config.toml
num_hidden_layers = 12
hidden_size = 896
num_attention_heads = 14
num_key_value_heads = 14
head_dim = 64
intermediate_size = 3584
vocab_size = 32768
hidden_act = "squared_relu"
norm = "layernorm"
norm_place = "pre"
norm_eps = 1e-05
positions = "rope"
rope_theta = 10000.0
rope_fraction = 0.75
qk_norm = false
attn_scale = 0.125
bias = "none"
tie_word_embeddings = false
parallel_block = false
extras = ["capped logits"]
init = "uniform"
init_std_qkv = 0.0197
init_std_o = 0.0
init_std_up = 0.0197
init_std_down = 0.0
optimizer = "muon_variant"
learning_rate = 0.00621
lr_mult_o = 3.0
beta1 = 0.93
lr_head = 0.0046
warmup_steps = 200
schedule = "wsd"
decay_fraction = 0.307
decay_shape = "linear"
final_lr_fraction = 0.0
batch_tokens = 131072
max_seq_len = 1024
doc_mask = false
train_tokens = 1035000000
max_steps = 7897
dataset = "wikipedia_en"
Each number is 200 + 30 x the weight over its row's rms, rounded and kept within 0 to 999. Layers, rows and columns count from 0. The size before them is the row's rms in percent of the matrix's.

# layer 2 attention key, 896x896, rms 0.0571, rows 281-319, columns 192-255
081,225,233,221,201,156,188,186,213,219,172,201,191,253,150,271,173,184,219,226,205,133,156,138,221,148,215,253,243,225,221,200,210,179,194,170,227,155,278,195,199,187,262,193,153,196,162,216,181,184,179,195,248,186,218,192,186,209,198,250,191,238,227,258,168
085,252,171,269,159,183,140,170,147,191,181,207,225,163,208,197,206,186,187,252,189,197,176,193,195,229,176,209,234,242,199,228,239,229,204,154,225,220,169,193,187,227,177,168,146,203,219,202,171,209,241,168,239,197,167,179,236,217,161,217,183,230,188,198,236
085,240,209,193,198,190,200,188,181,234,184,132,243,191,225,195,220,280,254,227,179,193,222,212,239,209,206,133,191,204,234,207,179,180,178,194,202,186,144,233,242,224,176,193,188,207,198,196,228,201,174,171,235,202,202,200,193,217,190,258,204,240,163,237,228
081,222,192,189,144,188,200,202,215,240,198,171,184,213,241,200,178,160,180,170,112,190,210,213,188,247,153,219,243,197,201,198,207,186,192,202,220,188,231,227,202,253,195,200,256,182,211,162,158,182,211,194,219,221,213,184,162,211,176,222,207,196,208,174,193
089,192,181,235,164,210,207,206,186,237,201,169,191,225,187,208,204,211,237,196,207,214,226,209,202,227,214,169,231,181,232,214,180,214,192,204,228,228,225,266,163,164,199,215,138,234,212,244,195,213,218,176,225,227,234,182,156,240,163,237,199,186,140,197,217
090,203,177,160,286,217,238,235,193,138,180,249,205,219,186,214,180,206,191,179,170,206,195,166,270,150,183,188,126,168,196,205,206,249,237,213,188,191,225,111,209,228,166,202,136,240,250,174,249,193,194,191,206,186,207,198,195,246,206,175,197,201,182,211,163
085,195,196,199,174,218,200,193,154,229,229,199,200,214,198,173,173,209,211,214,202,190,189,227,217,222,224,185,200,219,206,189,165,196,225,191,190,229,262,183,270,228,219,212,210,228,262,220,192,179,163,148,181,148,211,229,220,245,199,175,171,154,187,201,170
084,238,224,159,187,191,247,210,232,200,193,229,254,226,188,222,192,153,163,178,213,172,201,170,215,175,237,177,229,220,157,203,248,243,150,189,205,208,193,237,203,261,185,249,208,189,230,155,217,211,185,210,175,152,220,190,231,164,208,149,224,210,110,208,211
087,243,228,158,179,207,214,181,206,183,227,183,226,240,143,233,210,176,214,169,158,187,250,149,210,222,233,250,175,234,201,199,277,242,166,247,167,228,186,252,235,211,210,224,188,225,177,193,196,180,217,227,197,199,223,199,170,202,135,244,188,174,259,221,222
089,223,198,172,211,218,213,229,182,166,223,174,214,242,174,205,183,206,200,246,165,182,176,227,173,137,150,222,211,187,241,182,153,174,194,157,202,145,125,234,219,194,198,190,223,232,213,179,226,219,235,216,225,176,207,197,210,216,167,222,175,182,276,234,160
093,188,233,151,133,208,223,282,207,184,187,216,208,219,178,174,207,216,193,206,197,219,244,211,199,162,217,250,207,213,203,181,164,224,189,235,155,210,189,104,194,225,224,163,214,169,181,216,202,202,220,227,221,227,148,160,241,212,188,139,177,166,177,205,191
087,206,268,255,193,214,165,230,186,185,215,170,221,152,188,193,200,202,194,173,216,187,142,194,147,160,221,137,217,226,157,232,258,205,164,205,193,199,201,227,207,124,211,158,263,150,190,169,178,194,199,158,253,186,226,248,198,156,209,184,185,188,231,174,244
104,175,242,173,218,233,208,216,190,159,207,172,226,151,197,238,212,189,169,163,233,189,222,217,225,178,163,197,178,180,196,235,200,217,209,257,207,182,222,155,185,207,204,209,237,163,217,224,259,237,223,226,174,225,207,205,158,202,150,146,264,205,184,195,242
108,163,269,145,221,210,209,245,187,198,267,174,162,168,192,241,217,147,180,145,232,202,165,236,229,208,202,251,201,257,216,145,248,248,158,185,252,218,167,207,247,190,194,213,189,192,135,287,218,209,207,226,195,180,219,208,188,144,136,144,202,150,202,199,224
094,220,104,212,250,156,158,241,203,211,197,158,178,253,214,264,223,198,157,167,186,212,191,215,187,195,175,198,211,124,173,171,200,157,175,197,180,174,229,229,256,210,147,190,206,197,214,217,188,182,257,260,207,243,215,181,176,213,243,174,195,181,214,230,184
101,184,186,251,260,183,179,223,153,191,159,177,168,241,179,227,264,216,223,206,202,219,253,157,203,247,133,189,189,196,180,199,205,182,199,177,192,196,146,184,182,139,240,135,238,202,180,227,201,215,158,237,211,168,168,186,208,231,226,239,216,156,205,199,201
097,200,161,206,183,196,198,186,265,164,149,182,278,167,186,159,194,236,212,174,180,212,220,229,152,215,147,220,227,196,222,179,181,262,262,215,178,194,244,178,218,237,182,204,203,192,175,226,226,222,241,173,169,236,225,183,203,230,221,190,185,212,232,191,220
104,234,188,264,150,183,150,203,283,209,234,166,221,192,185,197,213,229,164,193,203,195,254,214,188,209,165,240,170,201,254,215,175,165,196,210,222,190,198,137,196,187,226,150,219,153,193,189,185,228,201,166,213,230,200,183,179,200,165,243,184,239,258,185,173
102,210,192,201,191,219,219,173,189,220,208,188,223,147,207,223,192,257,203,188,244,169,232,228,187,218,180,216,170,189,204,199,202,210,200,192,195,197,245,170,239,166,176,151,249,240,209,151,195,276,200,209,191,198,189,148,172,220,192,284,241,199,180,139,162
106,236,184,187,233,226,184,222,166,193,241,162,202,150,194,207,174,216,185,183,184,194,226,234,224,228,188,225,143,158,168,156,204,242,183,207,198,168,233,239,183,240,198,168,180,150,216,217,228,226,217,222,158,208,188,200,190,218,234,195,220,222,201,207,219
097,170,207,216,237,196,160,204,126,218,238,216,221,116,219,154,234,231,225,225,221,196,204,249,219,220,157,185,231,226,176,154,226,133,207,168,228,126,191,219,194,205,180,211,216,209,118,186,217,208,241,216,188,195,221,232,225,257,273,194,212,239,216,181,227
106,206,174,185,256,194,160,211,181,225,264,230,201,185,228,175,193,191,228,200,189,219,217,262,208,203,246,215,221,206,195,232,215,221,148,186,227,189,198,243,184,152,224,207,169,189,177,195,181,177,264,231,180,240,212,181,229,190,198,175,201,179,234,205,167
092,191,180,203,232,206,189,213,211,191,276,205,194,200,187,182,183,246,208,223,224,235,154,221,238,224,182,222,194,200,258,220,242,194,212,205,218,168,197,198,192,140,197,197,225,218,196,157,208,218,220,202,175,225,194,160,225,174,250,169,251,222,156,196,202
098,193,206,148,218,162,144,221,165,182,192,126,197,216,167,188,171,199,223,161,231,164,264,195,183,245,142,200,206,200,213,175,169,249,156,184,196,181,144,230,167,190,257,228,223,273,166,189,191,184,218,199,190,181,196,187,252,185,214,182,200,203,185,201,176
103,158,210,240,205,167,170,253,235,250,200,144,216,228,171,194,231,226,210,225,204,190,149,176,193,208,219,166,214,200,241,196,212,228,159,178,229,223,194,188,181,173,146,174,221,200,158,234,207,204,250,196,201,130,202,186,173,155,176,151,286,198,146,238,226
097,190,209,155,186,187,232,197,232,190,166,192,253,210,215,213,209,216,210,185,202,208,154,222,170,211,264,203,211,246,248,210,187,252,174,237,178,186,177,174,176,227,165,167,204,208,219,210,158,192,164,195,202,200,225,186,198,185,154,215,207,166,167,272,181
102,203,174,220,231,198,233,190,166,185,253,247,186,217,249,135,147,193,151,209,220,194,200,219,272,215,175,253,197,192,208,209,210,212,276,224,181,205,205,235,200,202,226,178,187,234,220,163,215,173,197,142,182,188,145,164,185,208,190,233,182,296,227,188,207
098,197,215,239,219,232,176,202,245,222,217,193,282,198,222,204,264,161,195,178,210,201,162,196,210,165,227,168,192,230,163,174,220,155,257,205,180,214,255,199,192,196,197,218,216,199,180,222,202,256,201,224,182,201,211,162,194,180,198,206,202,196,239,196,188
107,183,244,206,194,219,184,179,170,241,172,187,174,171,222,278,194,228,246,163,184,169,194,236,164,205,190,150,194,222,155,186,203,195,215,166,224,245,240,239,186,186,198,185,200,176,226,179,217,180,220,184,192,183,230,163,192,228,169,170,231,154,193,142,168
099,194,191,175,232,227,183,221,160,205,237,192,263,197,268,239,206,208,193,193,199,248,213,255,144,196,219,202,213,167,161,177,164,170,197,211,231,263,209,253,204,172,220,144,238,163,211,183,233,226,192,187,228,166,173,184,229,155,166,191,208,191,223,191,174
102,181,199,248,206,204,241,217,226,164,180,229,198,216,175,171,204,199,173,172,230,226,198,247,258,213,207,235,220,194,248,195,142,133,221,206,168,303,207,170,251,200,208,199,185,269,250,221,123,222,186,246,249,172,182,214,171,153,201,138,231,228,200,204,211
102,194,220,149,223,198,207,204,248,229,191,186,224,244,152,226,226,223,237,156,182,142,167,185,147,200,192,220,201,203,204,222,205,211,190,191,192,148,213,207,228,228,167,190,241,196,197,222,150,171,230,179,274,210,220,187,213,205,170,204,219,208,159,233,261
101,196,221,202,221,259,188,196,204,181,199,152,194,243,197,147,208,178,187,238,227,249,210,200,211,225,221,232,238,226,218,228,224,184,219,238,173,180,202,164,211,159,227,228,199,239,203,165,211,183,190,179,219,172,182,230,230,190,216,178,207,192,201,204,250
098,153,180,189,180,233,206,249,229,197,193,209,161,160,193,206,218,247,172,202,188,186,188,228,184,189,219,216,211,178,204,166,158,209,201,157,161,210,233,187,251,151,170,185,135,222,190,186,227,203,178,200,163,177,205,179,192,109,185,200,188,246,251,272,282
102,222,158,233,239,210,211,213,241,259,198,222,192,181,192,187,204,191,194,141,141,194,208,145,222,204,181,200,221,228,215,193,168,214,153,178,236,232,245,177,191,258,249,219,163,206,213,212,209,220,175,213,154,148,176,209,218,216,158,220,199,236,235,230,172
103,248,182,200,181,212,185,220,176,157,253,221,215,185,231,243,221,234,176,208,166,199,208,171,178,146,244,212,213,156,203,280,219,208,181,206,210,213,216,241,241,190,165,238,199,227,161,180,209,216,253,208,222,271,181,207,223,219,223,162,249,220,201,256,246
095,196,155,214,145,191,165,171,197,243,217,206,178,196,251,190,202,176,211,247,174,177,210,167,188,165,191,174,154,178,157,210,201,249,184,187,134,188,217,192,190,215,183,195,205,183,202,236,166,196,207,265,224,193,218,199,164,222,211,199,133,227,210,195,169
098,184,238,155,207,167,187,245,163,217,161,205,176,204,250,174,222,165,199,196,166,250,177,193,238,199,191,172,210,222,212,171,265,205,243,169,207,244,274,228,233,190,245,180,193,177,143,172,155,252,193,161,174,197,189,209,260,159,190,172,209,201,250,181,258
100,180,144,197,219,234,193,187,209,214,222,216,184,175,182,232,225,209,218,220,192,245,190,183,192,215,224,201,133,240,192,192,205,190,203,147,222,234,190,140,246,208,146,214,189,227,244,153,171,240,190,186,212,232,231,211,225,181,214,205,240,283,167,185,168
# layer 2 attention query, 896x896, rms 0.0569, rows 282-319, columns 192-255
084,203,208,212,188,197,222,197,133,188,216,222,196,183,215,136,204,164,159,143,247,201,232,187,233,212,203,172,182,234,166,191,193,200,239,195,180,184,180,276,222,232,157,188,194,190,202,215,145,150,203,233,208,148,181,218,237,119,173,214,175,199,205,228,192
089,217,192,250,237,179,179,214,184,194,170,195,186,179,212,110,248,218,199,213,206,238,177,253,200,229,220,228,206,226,219,217,213,241,194,172,216,191,165,204,207,211,146,226,186,201,229,148,209,191,253,223,218,222,207,199,213,223,205,180,206,260,182,203,239
090,151,163,245,170,234,186,211,179,135,222,183,176,176,188,143,157,211,164,183,212,228,208,211,190,277,157,164,258,243,177,166,158,220,217,173,176,184,237,146,174,242,215,159,163,212,197,211,184,140,159,240,259,205,186,213,191,230,203,215,184,206,233,211,206
087,194,217,176,213,169,175,185,183,229,226,210,204,194,222,139,138,240,167,209,183,218,192,234,232,198,179,212,195,188,218,231,180,180,190,147,175,246,231,194,215,234,197,233,240,224,149,186,201,173,200,225,200,200,215,203,205,195,233,213,189,233,192,187,209
092,165,236,186,196,231,153,227,180,248,164,190,209,206,211,322,177,195,212,198,190,240,188,124,244,195,246,220,193,208,178,240,220,194,254,196,232,165,191,232,219,191,207,235,205,200,221,241,240,228,142,196,197,177,186,248,206,177,156,209,213,237,175,212,198
092,188,198,180,213,222,218,201,204,226,169,214,161,187,206,256,217,213,220,155,177,236,209,172,232,206,200,184,212,132,221,203,181,255,200,230,226,232,193,207,169,173,222,175,203,173,190,237,243,196,120,152,163,187,199,203,157,168,180,186,180,257,212,221,184
092,228,180,251,165,191,188,173,185,183,172,215,166,160,199,215,206,213,179,227,195,172,207,244,160,238,199,183,155,236,168,232,203,188,254,186,176,217,153,179,218,143,174,182,227,195,219,227,203,244,196,267,192,239,168,181,242,220,179,245,175,169,242,168,196
098,205,219,211,219,197,165,224,212,161,256,202,229,223,169,187,182,172,202,249,188,161,223,153,231,158,185,236,215,204,212,200,187,206,165,123,225,199,143,193,232,166,180,211,141,204,127,135,172,193,227,199,173,202,202,201,198,209,230,181,242,246,205,173,204
091,229,184,211,200,214,180,212,225,189,215,170,181,185,200,239,237,206,203,135,154,250,219,189,181,179,198,194,199,168,246,158,222,243,166,262,251,190,158,217,182,183,125,234,140,240,221,257,175,153,123,164,217,169,220,246,232,179,242,189,172,229,178,226,236
095,252,240,236,182,172,231,208,172,153,235,221,172,129,162,232,243,206,199,203,203,181,199,178,209,224,197,184,162,250,166,166,136,210,161,200,192,262,198,195,198,166,147,219,166,225,190,222,181,239,215,222,230,162,207,211,211,200,200,233,242,164,161,219,193
094,210,192,217,204,208,213,221,158,176,231,185,158,187,229,215,155,204,219,193,196,194,208,237,186,179,234,167,243,217,205,204,206,187,167,230,213,168,252,258,207,148,241,225,238,255,227,186,202,203,239,177,197,194,189,211,162,168,265,190,137,187,189,220,171
100,247,225,247,237,198,187,155,208,228,152,129,217,183,194,232,147,201,161,199,251,186,140,214,196,256,225,174,196,190,232,213,157,218,242,178,199,248,223,213,228,201,195,179,213,215,216,198,186,213,181,220,189,187,194,184,180,224,199,146,251,193,200,214,173
110,233,220,156,204,224,179,206,258,175,244,191,164,172,161,147,228,214,198,158,228,187,231,238,204,237,164,185,187,217,280,191,204,171,199,212,236,239,166,180,230,237,239,244,177,196,179,144,196,217,187,198,192,223,169,225,236,197,215,167,224,193,151,192,161
098,213,200,200,181,143,204,165,186,179,206,196,184,174,232,220,207,184,166,189,233,244,208,197,218,169,225,212,191,141,131,157,246,207,192,253,161,171,156,213,198,248,197,252,210,217,223,231,264,146,160,161,164,206,186,205,246,209,223,223,150,138,253,214,182
103,249,172,237,166,206,219,218,218,225,169,231,243,242,187,256,175,195,225,214,155,191,194,164,167,175,163,188,233,183,180,207,179,194,198,197,155,193,219,208,201,219,186,250,249,190,161,197,211,233,238,216,198,186,179,159,191,228,204,255,186,200,264,218,198
095,173,203,174,201,172,243,136,164,205,194,182,189,223,260,210,207,255,161,246,254,160,188,142,223,189,172,166,209,180,174,205,185,217,198,163,192,182,158,192,237,225,203,223,178,196,182,146,229,159,183,205,212,211,226,185,191,225,218,193,253,187,225,219,185
106,195,204,182,210,224,229,211,230,234,247,206,201,152,229,205,216,183,180,193,257,194,124,217,201,197,213,240,237,184,139,234,212,222,227,202,193,186,222,181,206,228,245,255,226,234,189,155,184,213,153,210,191,220,132,207,205,188,172,176,222,195,205,164,214
100,222,201,168,250,191,201,195,186,184,230,247,196,162,266,214,185,165,174,224,191,226,259,248,218,179,186,219,237,254,150,213,224,176,186,195,161,231,198,181,165,192,226,198,205,147,162,230,181,196,152,207,195,186,225,217,205,220,178,199,126,208,244,169,228
104,214,230,247,212,240,183,168,186,233,227,190,238,134,196,230,176,150,186,178,258,211,183,173,212,194,215,175,176,191,209,168,210,222,197,173,158,168,172,273,222,221,201,189,182,203,207,217,259,199,253,189,214,153,175,139,229,243,197,149,230,168,187,165,210
099,170,190,177,212,221,237,229,261,226,219,258,189,239,140,131,178,219,156,210,201,241,243,241,161,147,210,205,215,181,163,180,232,191,229,218,173,214,200,260,231,183,215,165,245,213,210,149,253,177,175,161,226,169,202,233,200,168,218,209,164,154,188,229,193
112,188,197,138,200,210,199,267,208,205,208,151,181,189,132,172,198,187,249,234,195,192,133,161,155,184,222,180,182,188,205,214,204,204,190,193,201,219,194,216,245,163,212,247,178,210,140,201,183,190,217,231,190,174,189,217,179,154,198,185,205,239,164,204,172
096,173,272,226,209,227,149,239,237,228,253,184,226,183,202,137,215,152,213,199,201,191,185,232,209,189,214,209,223,189,167,193,165,232,191,258,195,221,190,187,189,156,241,200,228,181,219,213,195,216,217,137,218,221,196,235,189,176,197,176,226,164,238,249,252
103,247,194,209,210,202,247,245,250,228,156,219,252,190,173,218,238,195,213,162,192,228,192,167,181,228,219,280,174,202,153,216,216,252,208,170,178,192,180,189,252,133,170,212,196,221,172,202,190,241,204,153,153,145,165,189,205,277,174,200,164,199,145,129,240
107,207,237,192,202,188,236,193,195,169,162,210,181,208,229,130,154,215,228,238,169,214,205,164,247,239,197,155,215,223,251,141,248,193,214,195,177,183,190,174,229,249,195,199,180,218,228,179,192,278,174,167,213,208,223,162,198,244,199,205,224,203,192,215,224
102,246,177,202,204,128,225,167,190,141,195,219,184,225,230,133,175,164,167,162,182,201,246,191,220,247,250,213,143,225,194,149,216,207,244,164,227,186,203,189,248,191,204,221,231,210,232,212,203,200,199,166,182,215,203,179,197,169,219,168,181,161,282,194,217
106,237,201,302,187,201,213,149,183,209,207,193,195,211,225,244,199,228,152,225,185,216,228,197,204,256,202,214,206,209,138,218,200,188,219,180,204,211,235,225,155,209,179,257,209,203,173,211,199,240,195,181,201,163,200,193,162,187,146,239,226,212,203,134,138
102,201,214,144,191,198,188,181,195,152,171,181,204,231,226,126,191,168,210,255,187,249,180,193,211,227,212,167,211,215,160,191,200,185,202,235,258,227,133,184,202,234,194,190,202,186,229,198,186,254,178,156,203,223,246,241,179,230,219,205,160,196,221,212,233
108,183,182,171,179,205,162,186,175,226,186,155,218,219,189,198,212,204,232,207,193,226,154,277,197,211,218,233,186,209,194,196,195,260,194,228,215,219,170,212,205,204,198,146,229,180,228,216,171,161,177,224,208,166,234,202,225,220,110,169,173,200,192,182,162
101,193,211,171,200,158,217,241,238,207,215,163,166,232,237,215,153,126,200,182,197,175,185,174,184,194,156,181,259,216,199,175,210,198,180,204,218,258,194,213,243,244,180,225,213,261,203,215,164,190,181,245,206,240,213,155,204,241,171,217,244,235,215,218,208
104,148,165,206,171,171,190,144,163,235,200,233,148,261,223,206,225,198,220,216,254,190,256,209,232,291,225,189,149,131,160,164,180,186,195,198,229,227,198,190,168,197,190,185,224,188,175,185,200,185,197,197,171,145,227,155,183,248,170,215,221,193,192,231,186
105,170,167,180,194,150,234,186,206,201,187,155,194,216,225,204,214,218,190,156,265,216,198,175,195,148,203,211,217,188,209,212,222,184,175,191,236,212,202,205,225,155,213,205,197,250,199,194,178,228,193,234,198,183,223,212,205,212,147,197,137,199,220,255,270
099,258,235,233,216,214,253,182,247,201,192,229,238,213,198,149,193,232,236,217,210,205,228,204,187,250,172,178,237,171,141,204,130,248,202,175,194,213,216,196,193,196,182,222,131,155,197,165,207,208,224,204,232,253,168,148,256,171,219,222,196,200,228,219,187
095,145,237,155,199,135,157,162,161,175,241,225,222,166,207,180,213,205,224,142,241,157,167,196,226,161,222,162,246,221,274,170,208,204,150,222,178,242,239,202,151,203,231,188,189,195,204,204,241,188,172,259,191,195,176,234,134,210,191,199,166,188,201,252,196
101,200,188,242,210,205,178,146,136,176,186,224,180,197,208,190,248,235,169,193,209,188,183,244,151,215,237,250,176,137,235,243,227,164,211,197,247,232,208,212,186,217,202,176,192,219,201,250,204,207,215,192,231,133,198,193,198,170,205,206,225,231,227,151,229
107,176,224,194,200,186,189,182,199,200,174,183,211,157,186,170,196,131,264,213,208,160,164,225,176,230,193,208,178,187,216,231,186,260,222,254,188,150,166,163,220,159,220,233,230,288,197,190,172,158,187,199,190,216,163,185,183,174,131,198,207,154,199,196,199
096,229,183,192,189,236,208,196,218,195,220,223,214,175,204,136,219,210,213,211,145,136,166,189,218,179,189,237,177,234,198,165,188,218,211,212,260,170,186,161,204,191,179,200,251,188,186,179,215,225,233,194,211,189,201,217,149,158,210,226,195,195,205,167,194
105,196,218,229,182,222,187,208,199,231,178,225,204,218,203,207,199,253,189,177,214,181,236,134,176,240,199,196,241,189,209,207,213,211,195,235,197,240,250,200,196,186,204,216,222,255,245,162,208,161,224,206,258,165,185,189,246,228,204,217,161,157,176,244,202
109,198,167,185,180,219,218,249,188,220,217,230,230,224,229,163,209,128,170,187,177,192,152,271,184,179,242,199,206,181,229,188,202,161,199,193,247,163,220,211,198,186,207,192,233,217,203,218,244,157,159,172,171,203,186,183,166,168,153,205,182,206,176,207,257
# layer 2 attention value, 896x896, rms 0.0509, rows 256-271, columns 192-255
085,145,206,169,189,186,212,195,242,206,207,181,194,251,186,202,210,270,194,225,192,216,214,208,204,214,211,233,224,231,194,174,218,261,231,202,266,178,211,209,207,217,222,170,172,200,159,224,157,204,228,226,185,206,182,202,218,210,209,151,173,195,135,215,228
087,200,165,167,157,164,139,151,227,194,179,182,229,146,197,223,213,223,158,228,200,169,161,183,244,184,178,243,173,125,225,208,194,170,231,206,237,184,185,199,237,232,223,212,178,196,187,172,158,193,212,237,159,177,185,191,177,184,175,137,277,198,232,188,189
092,238,214,278,207,206,193,201,215,203,206,205,205,170,208,189,211,214,219,198,173,199,192,183,234,180,193,251,179,204,214,249,166,150,263,172,197,201,188,218,166,213,214,152,152,204,173,265,222,233,189,165,193,252,199,208,204,217,207,191,204,227,201,224,177
089,280,241,186,173,175,137,211,192,297,184,220,132,215,220,180,220,226,257,240,176,161,227,188,177,159,185,190,226,204,197,183,269,251,184,213,177,128,201,222,179,181,198,238,216,208,194,136,203,190,200,208,205,230,228,231,227,209,186,182,150,223,199,206,135
093,201,164,167,189,253,204,182,208,178,173,125,251,187,196,229,249,204,210,201,214,174,199,223,137,184,242,202,159,159,125,186,171,223,165,183,178,184,231,224,198,204,234,199,213,184,221,226,219,174,243,150,239,134,179,182,198,241,182,244,243,175,216,255,204
091,175,178,261,223,201,232,185,212,220,217,203,196,228,208,225,171,177,203,211,209,116,170,182,206,219,177,161,213,131,217,181,202,206,159,199,186,214,132,192,217,244,194,213,204,268,213,197,193,207,209,202,181,194,249,170,184,184,193,220,238,207,143,210,198
089,145,213,179,200,189,283,223,158,221,219,215,181,240,164,239,208,182,186,197,231,179,121,248,150,192,222,255,157,205,177,185,185,153,178,218,239,233,197,234,181,182,210,218,174,183,219,187,206,205,213,247,164,256,166,203,190,217,184,230,182,235,153,248,160
092,171,198,253,189,202,180,207,209,175,176,173,279,179,235,185,180,238,189,168,160,213,161,192,194,220,198,176,254,246,211,191,161,195,221,196,228,199,189,238,183,217,204,184,201,201,179,204,163,208,219,203,221,167,215,215,228,187,146,199,236,240,198,171,205
090,199,184,173,210,184,222,151,208,219,168,183,232,211,191,258,229,256,155,182,194,222,154,197,145,206,190,165,197,224,229,178,168,186,164,202,204,185,271,190,225,198,181,179,164,202,144,178,174,149,198,168,203,256,163,213,195,201,235,166,199,189,231,228,190
087,210,174,227,177,160,229,210,216,161,238,167,219,245,251,179,196,196,181,233,202,173,202,252,222,246,159,232,204,261,207,173,190,145,253,195,206,163,207,207,202,198,232,192,226,177,140,207,221,234,251,195,143,233,221,164,183,247,184,217,191,240,174,209,247
088,168,207,175,203,149,230,180,196,188,195,213,229,157,208,198,195,206,197,211,239,247,199,234,193,180,286,225,207,235,201,192,232,161,222,205,188,196,174,197,188,213,214,166,193,252,183,194,155,252,184,214,214,142,206,185,132,200,239,234,239,174,206,199,192
089,186,178,194,216,194,240,177,223,217,158,155,257,166,159,253,164,193,261,267,166,177,171,208,195,246,178,147,191,195,214,240,211,224,171,210,173,243,175,218,210,193,152,199,232,219,215,229,208,212,212,215,201,135,184,185,167,148,156,193,163,212,196,219,166
087,231,167,194,176,162,186,185,195,225,229,174,160,191,198,258,219,260,157,226,187,209,212,254,179,161,167,213,216,274,209,229,172,223,245,211,229,225,205,241,213,203,241,131,165,223,199,217,132,179,205,222,197,210,206,133,266,171,227,186,254,254,232,195,218
085,153,218,224,209,258,261,228,180,189,206,195,188,164,198,261,194,163,183,231,203,204,206,243,248,202,240,208,202,154,216,198,205,225,168,232,171,220,198,171,201,164,225,202,236,182,218,207,165,199,170,226,169,214,226,141,137,199,151,208,200,170,192,204,152
095,190,240,210,144,186,181,229,224,235,251,166,202,190,182,190,195,238,160,167,185,232,192,219,207,161,172,154,225,220,191,140,188,180,171,210,218,201,110,171,213,196,202,184,271,149,185,177,187,115,197,229,280,178,225,201,171,251,190,233,174,150,164,217,143
092,237,175,196,191,218,165,198,234,172,248,199,214,198,153,194,193,168,223,192,232,152,170,201,219,177,216,172,175,192,167,205,275,201,155,250,210,178,185,225,188,214,244,194,231,182,247,167,253,182,213,201,236,176,186,222,241,219,214,172,152,219,241,150,240
# layer 2 attention output (transposed), 896x896, rms 0.15, rows 256-271, columns 192-255
071,237,201,236,215,150,167,229,193,201,250,222,181,174,229,194,151,187,173,180,149,208,190,221,117,172,191,260,187,147,170,236,203,159,179,184,206,249,187,219,242,229,209,206,203,169,183,235,212,200,188,196,194,218,221,173,237,180,188,210,156,233,170,193,225
082,215,253,167,237,220,231,205,218,258,196,214,198,195,239,229,176,219,222,215,149,251,213,191,147,204,220,189,250,225,276,179,202,228,224,147,191,164,197,236,152,203,240,192,235,184,191,156,173,201,196,155,220,209,174,154,160,195,247,271,144,231,182,208,220
086,199,165,167,214,244,270,257,179,226,225,152,170,239,254,207,227,200,173,193,193,236,213,160,196,215,222,195,151,205,233,184,195,208,183,221,215,225,240,192,164,201,178,251,209,239,233,184,185,243,193,239,200,222,234,212,159,210,186,215,184,199,126,172,152
076,189,164,204,233,138,216,194,187,177,190,219,186,199,161,254,202,218,139,152,206,237,173,249,211,191,190,193,229,236,189,174,176,234,185,213,199,170,212,215,212,179,257,218,142,144,160,220,178,211,221,196,187,185,176,209,139,213,215,239,272,110,263,174,237
083,175,227,203,185,171,221,175,216,203,212,165,174,195,163,186,176,193,163,202,195,211,190,214,286,231,201,166,215,198,230,199,214,194,189,234,236,204,188,240,205,182,243,207,208,158,253,226,205,210,162,221,224,234,257,215,272,213,175,149,188,203,176,123,178
082,199,206,120,172,333,188,190,160,206,233,224,193,234,190,192,235,228,210,236,195,225,203,177,202,188,184,200,252,225,229,173,165,152,245,181,205,208,261,210,233,191,155,204,166,205,157,187,181,265,213,195,195,245,164,231,170,264,231,185,175,201,176,221,122
077,236,227,200,207,229,133,147,262,154,173,182,195,222,209,151,223,199,249,188,200,181,251,193,184,200,183,234,261,201,229,209,192,218,251,166,167,168,182,188,220,180,218,222,256,181,229,182,206,181,210,256,184,199,178,144,216,148,264,196,190,182,251,224,224
079,215,206,203,220,200,191,247,169,209,243,186,187,208,165,216,230,206,223,243,147,232,220,239,167,162,205,255,146,187,120,169,174,202,168,159,224,233,209,195,214,205,207,175,142,183,227,174,209,233,194,226,185,265,162,227,179,168,183,263,185,227,168,196,179
078,195,151,148,168,198,208,213,224,197,191,191,181,188,215,197,190,262,187,182,197,172,183,223,205,186,171,199,177,179,203,195,198,233,244,177,185,243,145,269,227,156,223,195,230,204,241,175,199,245,171,210,244,152,179,236,187,220,203,190,223,190,182,214,191
076,206,168,129,225,179,202,219,154,226,253,204,167,209,210,174,177,187,185,157,192,229,255,221,195,170,232,172,175,193,238,250,159,191,242,180,168,277,219,221,208,192,170,208,169,213,236,166,155,236,207,250,195,273,200,214,241,132,234,137,248,223,147,189,146
075,232,180,139,211,189,179,180,202,189,180,154,200,182,210,230,238,273,238,244,183,217,200,202,179,219,173,208,157,200,217,222,206,209,172,217,185,180,223,266,182,223,186,183,179,200,176,198,223,153,216,200,205,203,213,247,244,242,166,204,171,195,182,180,195
076,145,163,213,160,193,188,198,167,183,219,226,156,242,207,179,243,169,251,204,232,206,251,232,211,166,242,246,125,205,204,161,236,227,195,209,182,177,218,216,196,217,237,179,189,180,195,193,214,189,196,195,178,232,176,210,208,249,228,229,313,216,206,224,213
082,140,210,180,191,209,182,212,244,196,201,142,216,166,312,187,182,219,184,226,179,119,229,194,186,253,192,207,141,193,192,251,198,179,212,171,154,250,185,151,169,136,189,209,163,221,146,152,189,228,213,211,193,197,184,246,196,173,254,207,195,181,139,163,186
074,186,241,171,158,126,206,184,171,221,163,202,202,162,219,180,222,172,216,209,189,150,243,221,224,165,245,166,184,149,149,199,269,249,228,215,220,188,177,224,180,239,141,214,163,224,201,179,154,245,235,195,196,197,221,178,230,215,196,205,211,207,233,192,240
085,226,229,208,243,176,188,192,161,186,135,191,182,201,189,211,260,152,221,268,216,204,162,247,201,166,176,254,244,158,209,235,239,194,165,254,194,167,200,272,199,188,186,207,161,226,230,195,207,248,228,195,172,191,164,237,207,183,194,185,245,192,212,177,231
083,189,275,223,201,147,225,195,158,207,147,230,162,232,226,177,197,208,189,189,144,219,185,163,161,226,209,213,218,247,225,159,173,213,184,230,196,167,218,141,213,223,229,209,203,215,183,204,173,208,176,180,156,207,170,147,175,190,193,185,257,225,229,185,209